Each number is 500 + 25 x the weight over its row's rms, rounded and kept within 0 to 999. Layers, rows and columns count from 0. Numbers have three digits each. The size before them is the row's rms in percent of the matrix's.

# up: layer 11 MLP up, 320x128, rms 0.207, rows 294-300, columns 0-127
# down: layer 11 MLP down (transposed), 320x128, rms 0.208, rows 294-300, columns 0-127
# gate: layer 11 MLP gate, 320x128, rms 0.209, rows 295-301, columns 0-127
up294 100:518490486501527470466484524508467533520537527482531535468534481515526532492547510515482517470486507493443472475502557535544454526472520541502453487516487522496475488499477505519477543514477535476508493472524484470494475549532497503542506478533540494524536513475485545488461504524518484470501532524506490459545522497481508536512465508516493490496491495503528484497517507467492509490485
down294 098:471529501426509466555555559497494493520515589526514498512541469508514483499489518484524505484525512493471485524502524524524545487501514545489512495522472508489550527507464520476510523512469531475556496483493486513491474515495477493520488473489506504523518456488496523501504483491522494505533495507545496481520470498468521503501484503484541510475522506490502489478513477507500428497523
gate295 095:502519497558532495483493503498516488524494499523540524508530466479498459484514473481417478505525512494522508472483519536443522495521494490477547551498473499457551523486452536517550501493520483552501512525511454527469505496469493509504506506466483473440556474502516548509505492519521503499486484502510512509513500506515512510487512494508470482486507531485465480522542476503507500500480
up295 104:535508492537464532423457555463500520488534502511503534539475505506501492450486489487477497561507491487477490512487553527464491442499458488486516504510490548478507485488488476492490521516503478516518514497497463474476489496480469509481460486480526511519502515491542511515535533495466497513517528496476521522478541539503477465455489516503472504503477479512534513527509489484449474492492
down295 115:473510520476480519482528501473501506470464497475519489518419512505489509480484491583539532524469492516485538464490459477507498506443509509483474494522525514515476466504528520487479503540529470479466532491520519497535497480502489500507501505446488500460436489498491495497521511497463447531511530490479474485488491501487528504518517482437498508526505502516540476515470512473493495505534
gate296 096:493470494499518532497491451492498519465518493534533481536488518505519496496481498456514496509545540521467496464517507510430487491492500454468497491513494494499504525482447505535524491503503479454517477471508489512484500537492496473474544523483523525551486532511568525504535527503486532508509467503492461540493510521454511523487483538459509503465526519536533483489513519475528495520464
up296 099:483521516530544472485531529532479488495532546512427520511469489493512492517507453499507479489472505500473453480448505491489498538496534482511458505505496515511482498522518509493532479470459491493530462470477458519516478503454490502524469544514509499477464474492490501451475519471516492484479483491509504511497498512500579494490524459489480487526501468510510542484496523543540485484535
down296 096:507509450514439522482522462482543515459524515499537515494468550543475491489503511479505500456506482525508510492504532512515522433529471494489538489498506469510489484519497484530491531476529507478442506510494500514496505478520461490495546465531501430513497511517544487536521509534467506525504497492488485549506491496497496490511464518486465502526527490509483497492542474498559479522523
gate297 100:504463489475548468491538489510476492502511516519510455509532499438556539506474497535521447563487516484517490458492497564516496484523465458476502498458527512474483523496474482471514501499498556499504461513498490500498503537502477485517461511515526501521483459499505518507511493509492527515499531483497485484442528509537483482482465490502506462506483463466518491473487511531534505501466
up297 101:514471475505506527473476523498504509515486512466527481527532493505508453485485514479521515499489497493495509497563524504504456497490532509452462538533521541528475526464529526464511560516458436508505524460523506526481497515504431491495502528502494460523514479516529544504501484498512496509548522508489499497511512464541509539512515479476510519497474454510438519506489520489509502513479
down297 103:533507544486439524494500503505547503512504486516463534514494531516458477511486533517495452480497475517490528529504491486471515514482465491487450549519492524522495504505523540533453510509478499451512535479513519518507491500527500476489501494443494491507494522505528456514463476529518490458483497516502459503441529500485510474512464488520493494535515492459540519506541508543479467469472
gate298 117:537490494462510513517512494496515492481482548503487464489481487503492494529520502502513536482523505470486462478517523479487477536525496499542484496488538492548476508530492467509480427438481507494457470524492512508454491529504488478556564516498500529465501487515486476463523520506534496496475483511475448488496480454469515529529473479472507471476492487501488478505448515457528485510506
up298 119:498518522494537479497499537504441490490509493475534553489479478467472459478536501512473459512493487496495508489524549496438519496525491496534495503497481488515543480497493435506465488511516544556459482532490469544524480522462497468495529529478502480531506476531514549511484515499515498487492496483494471501524475528485508486515507523502530488483557520461520502554466505492515496515489
down298 113:483503539511504504429499482478484453473490522496518491495535501517486467485524468504503484518486500478473481447505514535522540489505511532513507473466501478463513472517508513501490468524554529491513560514505494526504542513523492506490463539533481522507509559463531509521509495520516501507482491551522464528530533509515483509470504465520455481531506510491477482536549463460506516493528
gate299 102:532511513480482512503459490508498492538447479504456472489506521484484513514486503489532520494450532507503517535508494504478520551540495577486558500478487541512463489446479511505514518480463494477494464536478490529484505539486516538484468470518522495523458465497527491516507532488473513511496502513469529502455451517461478501502516526520516488530490487528523464500501510533495508515460
up299 096:471507495487543499519509498478489505477525507514515478493509466504479509542507525467482559484512452497535546466486493481548467501472495513508470498501483551525472531466536502528468493496471496522530495534458543505501508530476488508493543527496511488485453487534519474504540504469450487482458516511511500527529490492491499511540472514463499493498471501537507517471500503524439449541501
down299 099:529505480482539483510488501454491532518513484479529477512513531538469491458513486531481500503505524540498527524478491499487504522486510508497484511484526464463493512534500469502493519523543456504551445504521495524487456482477485496460535465511567472497528474482496527475506514560535523543476525480516448461488520506512489494503487447487492460531501508486484497471502452478508517514491
gate300 106:483529549470486466503532490497482516488473514509504534504483514500492514522493519461471518502486514483517456473518484513495464473550539481479556504519504481503550530488485520478502471508482499505485546511556462515477480501505487508534524457500488552496550521503485472487527463481523494515534478519467511493478527498466495512498487536488507538507492482499520507466486462567494547520553
up300 105:456491516522561532510503457470481505522530521492524472456509498511527542509473525516515496518494508519518540518501487544518473482487485526450471523506476519475491524468475518448453551510470489459507492520521512486506508499427480486485479476484495499531496511522482473472489497481495519499467521498479442492504505548497450496496508526535469496512518484480465489471508485464484459507487
down300 103:465493505504470475484455481501498427514463525527516473523525510510492488510530492515491529511525536474508505525507500501478490503522479522505492505505479451511541465475496538503503474462459504503512503529489490497504482428506462482469486474503483473525494508530512491509479544506515529464535510503471473491552526496470523517520475477517490485554523507457462504475517470489526505480577
gate301 103:473511551531504505496462496534476506457545496478497518481483492507492483500510498485502475487500463526514523493517475518498523535477525535488520500536507448522527491502488484498503458552525502474525515452507523530475465508477470497459522493516534516497487540531500514491459468513500454448509502519479458479476499487502526492483484468484443468484568508515534445489491493527485490473470